Part of a small language model's weights.
Training: a variant of SOAP for these matrices, 3879 steps.
Each number is 128 + 24 x the weight over its row's rms, rounded and kept within 0 to 255. Layers, rows and columns count from 0. The size above them is the row's rms in percent of the matrix's.

# layer 17 MLP up, 1024x256, rms 0.157, rows 261-285, columns 0-63
size [103 104 107 103  90 105 101  96  97  97  97  95 101  93  96 101  99 106 108 108  89  95  93  98  96]
[[147 182 133 130 168 119 149  72 173 140 121 117 140 130 134  88  94 150 130 102 121 138 123 129  80 134 122 163 158  71  80 131 119 118 128 128  95 155 111 159 136 103 137 149 132 161 143  89 107 144 114 151 162 136  79  99 141 127  80 108 106 115 111 203]
 [115  71 118 151 163 148 136 136 123 100 131 144 140 111 136 105  93 135 153 140 166 151 108 117 136  74 124 110 122  98 133 126 144  96 135 115 132 125 175  87 118 167 155 155  87 128 119 129 171 112 107  87 133 118  97 118 110 136 125 138 156 157 109 129]
 [152 119 134 130 148 101 116  82 150 149 110 151 155 117  90 108 118 139 117  80 133 143 128 121 137 139 146 159 131 117 118 128 172 121 100 138 151  90 136 110  91 104 129 103 121 145 136 131 155 170 129 104 118 157 138 110 132  97 112  85 114 111 108 101]
 [118 124  92 137 163 164 160 140 138 161 117  69 131 122 148 137 118 140  85 109  99 134 127 101 127 122 120 145 144 152 142 111 138 127 141 156 123  97 135 120 138 145 120 105 121 128 139  80 110 105  93 137 116 102 181 136 119 106 148  93 125 125 111 111]
 [161  82 122 153  77 120 111 141 158 126 142 127 142 152 127  98 134 117  90 165 156 128 144 113  93 146 114 157 131 138 116 124 121 113 153 152 120 117 102 130 143 111 150  55 146 104 187 150 123 129 135 119 121 112 145 147 160 124 151 109 123 143 141 139]
 [130 127 108 137 110 116 125 145  92 118 102 104 148 110 152 158 161 123 116 108 145 117 107 134 153 108 146 131  95 126 109 131 132 141  94 111 126 164 126 113 129 115 113 143 116 128 101 124 105 193 127 140 171  93 150 109 139 133 127 147 105  86 153 151]
 [132 148 134 156  91 148 116 154  76 169 138 114 140 132 102 115  69 134 109 109 150 105 122 119 136 121 129 129  93 135 153 144 121 135 146 101  79 121 151 122 101 136 104 110 119 134 138  88 128 134 106  97 145 133 113 122 112 117 144 150 125 149 121 149]
 [124 161 142 158 117  91 126 118 124 140 151 133  87 100  94 118 120 166 141 154 158 116 179 156 131 154 137 120 143 149 128 103 121 142 141 123 106 163 162 105  99 114  85  94 149 103 115 159 113 111 142 163 161 131 149 109 146 135 124 133 140 113 156 108]
 [127 126 126 117 166 101 117 170 114 128 145 152 108 147 123 114  93 135 143  87 122 113 144 118  75 126 182 153 144 115 201 129 107 109 188 110 124 124 123 111 132 123 127 151 124 144 138 145 123 129  97  82 150 160 104 166 112 154  67 132 137 137 169 149]
 [152 111 117 107 113 117  82 147  92 131 133 123 130 147 116 127 116 140 163 130  98 109 124 114 147 116 171 175  87 117 185 144 132 107  99 131 141 155 105 124 118 118 139 163 119 133 111 114 117  73 133 131 113 118 132 108 141 127 150 132 117 130 182 119]
 [169 128 106  91 131  79 107 133 145 159  76 126 115 155 170 108 122 106 114 121  92 120 125 123 138 119 134 148 138 139 144 121 108 138 150 108 101  99 121 138 107 127 124 135 135 141 103 163 158 112 111 113 125 112 139 129 161 174 124 147 144  81 135  79]
 [130 164 120 139 114  85  86 145 129 131 172 121  89 151 149 107 143  85 170 142 120 143 135 185 163  77 102 106 119  99 113 123 148 108 121 131 146 136 124 173 114 126 109 168 123 170 135 159  98  91 121 123 130 115 122  75 100 141 150 146 113 125 103 124]
 [142 170 156 179 120  85 131 121 114  96 159 122 139  66 118 122  82 135  97 138 129 108 129 118 116 138 155 109 135 157 133 143 105 176 123 109 145 114 113 150 121 118 129 152 138 157 108 148  90 102 131 129 127 149 104 168 170 132 150  81 139 119 132 173]
 [145 137 123  96 120 132 160 138 151 125 127 118  91 113 166 139 144 103 108  94 171 150 133 128 126 127 166 167 147 116 113 109 141 133 115 109 152 124 141 142  97 128 198 144 110 118 139 135 139 161 138 146 106 146 145 131 133 165  97 135  59 102 138 123]
 [150  89 127  70 134  78 174 127 130 121 164 109 132 122 146 126 117 165 105 113 142 133 139 114 179 145 176 121  95 112 157 129 146 123 109 127 152 159 170 124 103 144 152 141 119  98 136  70 178 173  99 128 155 120 113 125 123 119 156  82 150  70 162 137]
 [ 95 148 135 109  73 105 104 144 143 125 163 116 145 130 100 153 144 137  60 148 110 105 142 119 115 105 119 123 135 158 130 114 143 159 131 150 130 121 163 132 119 104 132  98 102 131 110 181 130  94 114 146 112  63 152 129  89 137 153 159 112 170 152 128]
 [113  98 135 126 133 118 133  58 118 152 162 173 106 179 132 119 146 164 107 155  99 124  99  84 115 128 147 169 119 124 181 146  98 155 103 179  98 122 144 139 138 111 103 106 118 157 126 145 101 123  85 125 122 126 120  90 176 123 138 117 122 105 159  93]
 [142  97  94 105 126 116 117 121 133 124 158 103 125 117 133  86 103 140 142  85 149 102  98 157 126 124 162 128 110 175 136 142 109 117 127 132 154  95 146 133 117 115 117 141 123  97  98 104  96 152 110 127 116 119 147 166 150 121 140  87 110 132  99 119]
 [135 109 128 158 102 141 123 114 111 120 133 119 137 117 103 121 182 169 143 118  89 121 138 147  90 102 112  83 103 157 140 108 122 157 145 100 101 113 143 113 130 170 113  94 119  94 150 100 109 133 170  96 131 119  93 143 117 162 116 114 122  97 143 165]
 [136 118 144 128  89 116 134  93 112 126 121 133 135 115 100 141 141 163 110 110 130 151 146 166 157 131 132 156 141 142  94 112 116 145 129  86 124 132 109 149 116 167 155 160 166 133 130 104 136 113 141 120 109 125 146 145 126 121 152 105 119 120  92 156]
 [178 150 183 104 107  86  81 145 139 164 175  93 113 148 124 111 147 159 134 113 129 110 127 151  91 117 117 129 120 121 132 153 107 148 147 142 153 177 156 116 137 106  99 141 129  91 112  86 107 121 154 149 167 130 152 139 138 137 169 136  77 130 121 152]
 [164 119 137 111 125 112 121 100 108 118 135 139 103 170 111 139 118  60 114  78 109  87 132 139 106 123 112 128 126  79 168  77 135 120 106 102 136 133 169  97  96 138 155 115 176 121 180 117 151  92 120 144 137 142  95 125 121  87  93 133 149 143 177 118]
 [126 173 142 170 130 152 170 121 142 132 110 119 153 139  61 149 150 162 109  85 146 167 117 112 104  87 126 161 114 148  87  89 100 141 135 125 122 154 114 113 119 173 177 126 126  80 141 127 166 143 152 140 159 116 129 126 148  97 113 118 123 135 111 122]
 [130  87 104 134 141 142 140  74  89 109 123 167 134 202 114 182 159 137 145 133 113 106  99 115 107 130 103 124 124 118 116 146 129 122 169 145 100 156 141 154  95 156 143 127 124 129 117  98 126 145 127 116 136 115 112 159 167 179 131 109 154 146 148 148]
 [118 126 141 144 169 118 154 105 121  94 128 125 113 145 145 117 112 120  93 120 130  85 109 128 147  78 122 162 127 175 160 110 109  99 149 109 134 132 145 123 164 146 130 140 162 127 124  78 112 125 117 123 158 145 115 138 140 177 168 105 147  93 102 116]]
# layer 17 MLP down (transposed), 1024x256, rms 0.164, rows 261-284, columns 0-63
size [101  89 104 102  97 104  99 100  97 101  97  97 104  95  92  96  91 105 103  90  86  96 101  97]
[[109  67  97 161 119  89 139 125 165 134 127 131 139 157 125 170 114 108 109 109 174 112 159 120  70 158 111 148 146  99  93 119 118 138  97 151 109 130 146 111 178 119 144 112 143 150 136 148 138 145 198 148  95 148 140  99 114 143 112 116 113 122 128 107]
 [103 130  92 150  75 174 120  76 142 144 131 160 124 118 131 168 138 144 164 145 121 141 163 135 195 169 132 129 154  98 127 126  88 149  96 117 120 108 133 114 140 109 153 163 118 144 142 151 131 134 145 132 129 179 162 143 154 119 128 174 103 123 142  83]
 [133 126 117 169 186 116 104 141  95 155 164 114 145 127 118 101  93 156 158 103 139 159 158 120 112 104 102 109 132  92 126 106 145 164 129 137 113 122 148 163 129  92 115 129 115 142 103 121 162 106 123 118 150 186  82 135 107 146 155 137 121 122 169 122]
 [ 92 165 167 110 137 103 130  95 126 134 125 135 133  76 166 194 131 123 139 136 116 130 101 127 183 141  87 141 119 144 114  91 131 121 112 150 102 146 144 146 166  87 133 113 129  97 144 115 121 136  94 118 131  98 148 128 125 133 131  91 137 116 100 128]
 [178 127  86 165  90 143 140  96 104 157 144 113 119 114 181 170 153 120 169 103 101 120 152 123 150  96 158 128 134  92  94 150 126 113 110 115 110 128 107 118 161 106 123 188 128 106 128 134 160 180 101 131  95 147 130  79 140  96 138 124 134 140 143  58]
 [112 104 133 164 115 133 132 131 130 124 157 138 126 142 124  82 126 142 113 127 141 102 121 161  90 129 116 137 127 126  87 112 138 122 126 185 143 159 160 125 163 158 124  76  90 151 125 157 162 134 128 132 142 132 123 153 126 145 105 173 158 140 105 121]
 [135 139 137 153 171 118 138 130  99 103 113 146  71 132 114 159 110 132 175 145 164 131 117 117 164 127 116  99 158  99 133 133 153  90 116 119 113 157 160 159 156  89 120  91  97 114 100 121 140  97 111 172 154 155 127 112 185 101 143 139 149 131 130 145]
 [152  98 156  93 157 120 153 101 123 116  78 130 148 102 132 127  92 124  97  93 119 160 155 155 151 110 115 144 120 125 145 133 125  73 162 160 110 135 122 168 122 135 180 103 118  91 107 104  98 147 140 101 114 132 153 111 182 140 167 117 104 111 111 139]
 [119 152  90 120  93 139 121 132  83 138 137 139 162 118 148 126 123  96 136 102 143 107 111 147 158 112 124 129  95 148  99 140 146 152 129 152 116 138 145 141 136 114  78 123 139  59 133 126 167 143 106 162 149  70 137 113 146 102 152 121 137 112 140 125]
 [172 125 129 150 135 147 138 154 104 157 160 119 136 136  98 124 155 113 112 138 129 118 118 119 124 129 102 129 104 157 158 117 115 172 122 147 107 107 170 129 122 106 138 158 162 122 153 137 158 124  97 136 153 111  86 153 123 116 117 104 142 152 112 115]
 [130 149 120 157 135 134 124 170  90 108 108 118 160 122 121 116 102 110 160 137 151 171 115 120 104 124 138  68  68 139 123 115 131 115 152 130 119 120 117 115 110 157 162 134 144 119 127 100 154 145  61 129 157 113 148 130  99  90 197 103 116  93 125 130]
 [149 136 161 105 154 161 126 136 130 147  97 107  88 134 140  90  98 116 100 101 177 105 100 148 138 122 140 118 150 165 120 154 130  71 160 142 140 130 138 145 124  81 113 155 140  91 140 166  97 142 194 157 136 140 126 110 156  99 148 104 114 125 142 143]
 [141 104 170  95  99 125 142 131 120 140 112  87 132 158 117 153 100  87 142 125 137 119 120 106 144 187  88 141  90 106 148 117 128 127 146 147 114 117 112 105  76 123 117 145 128 142 115 107 120 125 153 141 134 118 152 136 142 118 111 126 154 136 151 126]
 [134 134  60 121 117 148 134 123 104 103 115 150 184 145 129 132 100 132 123 136 114 136 140 135  85 114  99 129 159  99 131 201 116 121 158 132 120  86 141 172 143 162 124 155 153 139 107 140 135 161 125 165 149 128 164 120 138  90 110 117 125 137 167 124]
 [126  96 146 114 119 138 102 158 138 107 146 100 128 137  70 115 164 145 139 145 122 132 128 115  89 138 124 128 151 127 142 118 125 160 108 147 105  87 132 151 131 132 122 133  88 143 179 129 109 109 108  93 102 150 159 130 166  87 154 127 130 133  99  55]
 [120 145 100 134 112 104 121 137 140 117 103 120 145 135 132 136 115 109 164 127  92 137 141 148 106 138 110 151 116 138 153 134 138  81 147 123 145 114 145 125 125 105 141 138 120 129 161 111 119 135 173 130 107 121 144 151 150 121 145 138 147 117 151 135]
 [143 144 141 133 129 129 127 114 119 140 110 116 143  87 127 136 126 136 127 141 135 142 114 180  97 141 113 123 109  92 133 119 143  96  97 133 171 110 132 127  97 116 140 151 133  66 103 129 137 168 101 145 122 162 101 147  79 111 103 153 130 150 113 134]
 [146 114 138 144 131 158 146 123 102  79  75 108 170 152 160 140 170 134 138 143 104 142 122 120 153 166 132 150 136 147 113 160 166 119 152 136 150  90 124 127 166 116 137 115 129 142  99 120  68 106 147 106  97 123 118 129 120 131 138  98 130 129 101 116]
 [147 110 124 165 122 110  77 111 134 138 106 164 106 158 160 106 121  74 116 106 155 116 124 151 182 165 175 107  99  99 116 142 144 121 158 163 133 150 119 127 142  95 126 142 133 138  76 101 142 115 159 139  90 108  79 158  90  91 141 130 150 132 141 150]
 [148 183 134 113 132 153  86 141  99 122 101  97 115 144 140 106 169 131 138 107 174  96 106 126  90 113 128  99 190 157 150 119 123 123 146 141  94 101 154 148 129 127 120 173 134 100 155 104 123 145  81 131 145 100 141 175  94 128 137 139 151 132 144 122]
 [ 99 104 123 116 142 102 107 109 132 112 154 131 155 154 148  92 130 148  79 128 170 143  76 142  93 115 157  96 167 168 124 146 114 146 101 133 141 117 141 152 152 128 158 114 135 120 132 132 107 110 117 149 128 173 127 200  79 116 170 121 107 130 134 133]
 [113 149  98 127 102 119 173 108 100 113 135 127 149 144 141  71 134 139 138 161 168 103  94 101  79 137  85 118 138 124 132 143  93  99  97 149 147 165 136 124 143 146 127 177 156 107  93 125 118 148 135 146 116 166 132 134 133  81 117 145  83 139 139 118]
 [143 105 113 115 129 143 132 119  89 107  93 137 132 162 144 171 103 109 134 165 126 168 138 108 131 111 138  88 138 128 183 126 148 115 147 192  92 113 129  95  96 107 163 156  91 124 118 153 161  95  71 119 112 201 147 129 125 131  97 158 131 150 149 147]
 [121 160 116 122 143 145 168 158 143 136  97 121 135 111 142  93 150 114 112 169 126 165 122 100 111 112 126 109 125 155 162 146 143 169 125 124 154 134 129 124 127 117 142 171 131 125 125 114 138 125 128  95 150 127 120 153 120 108 178 140 111  93 156 142]]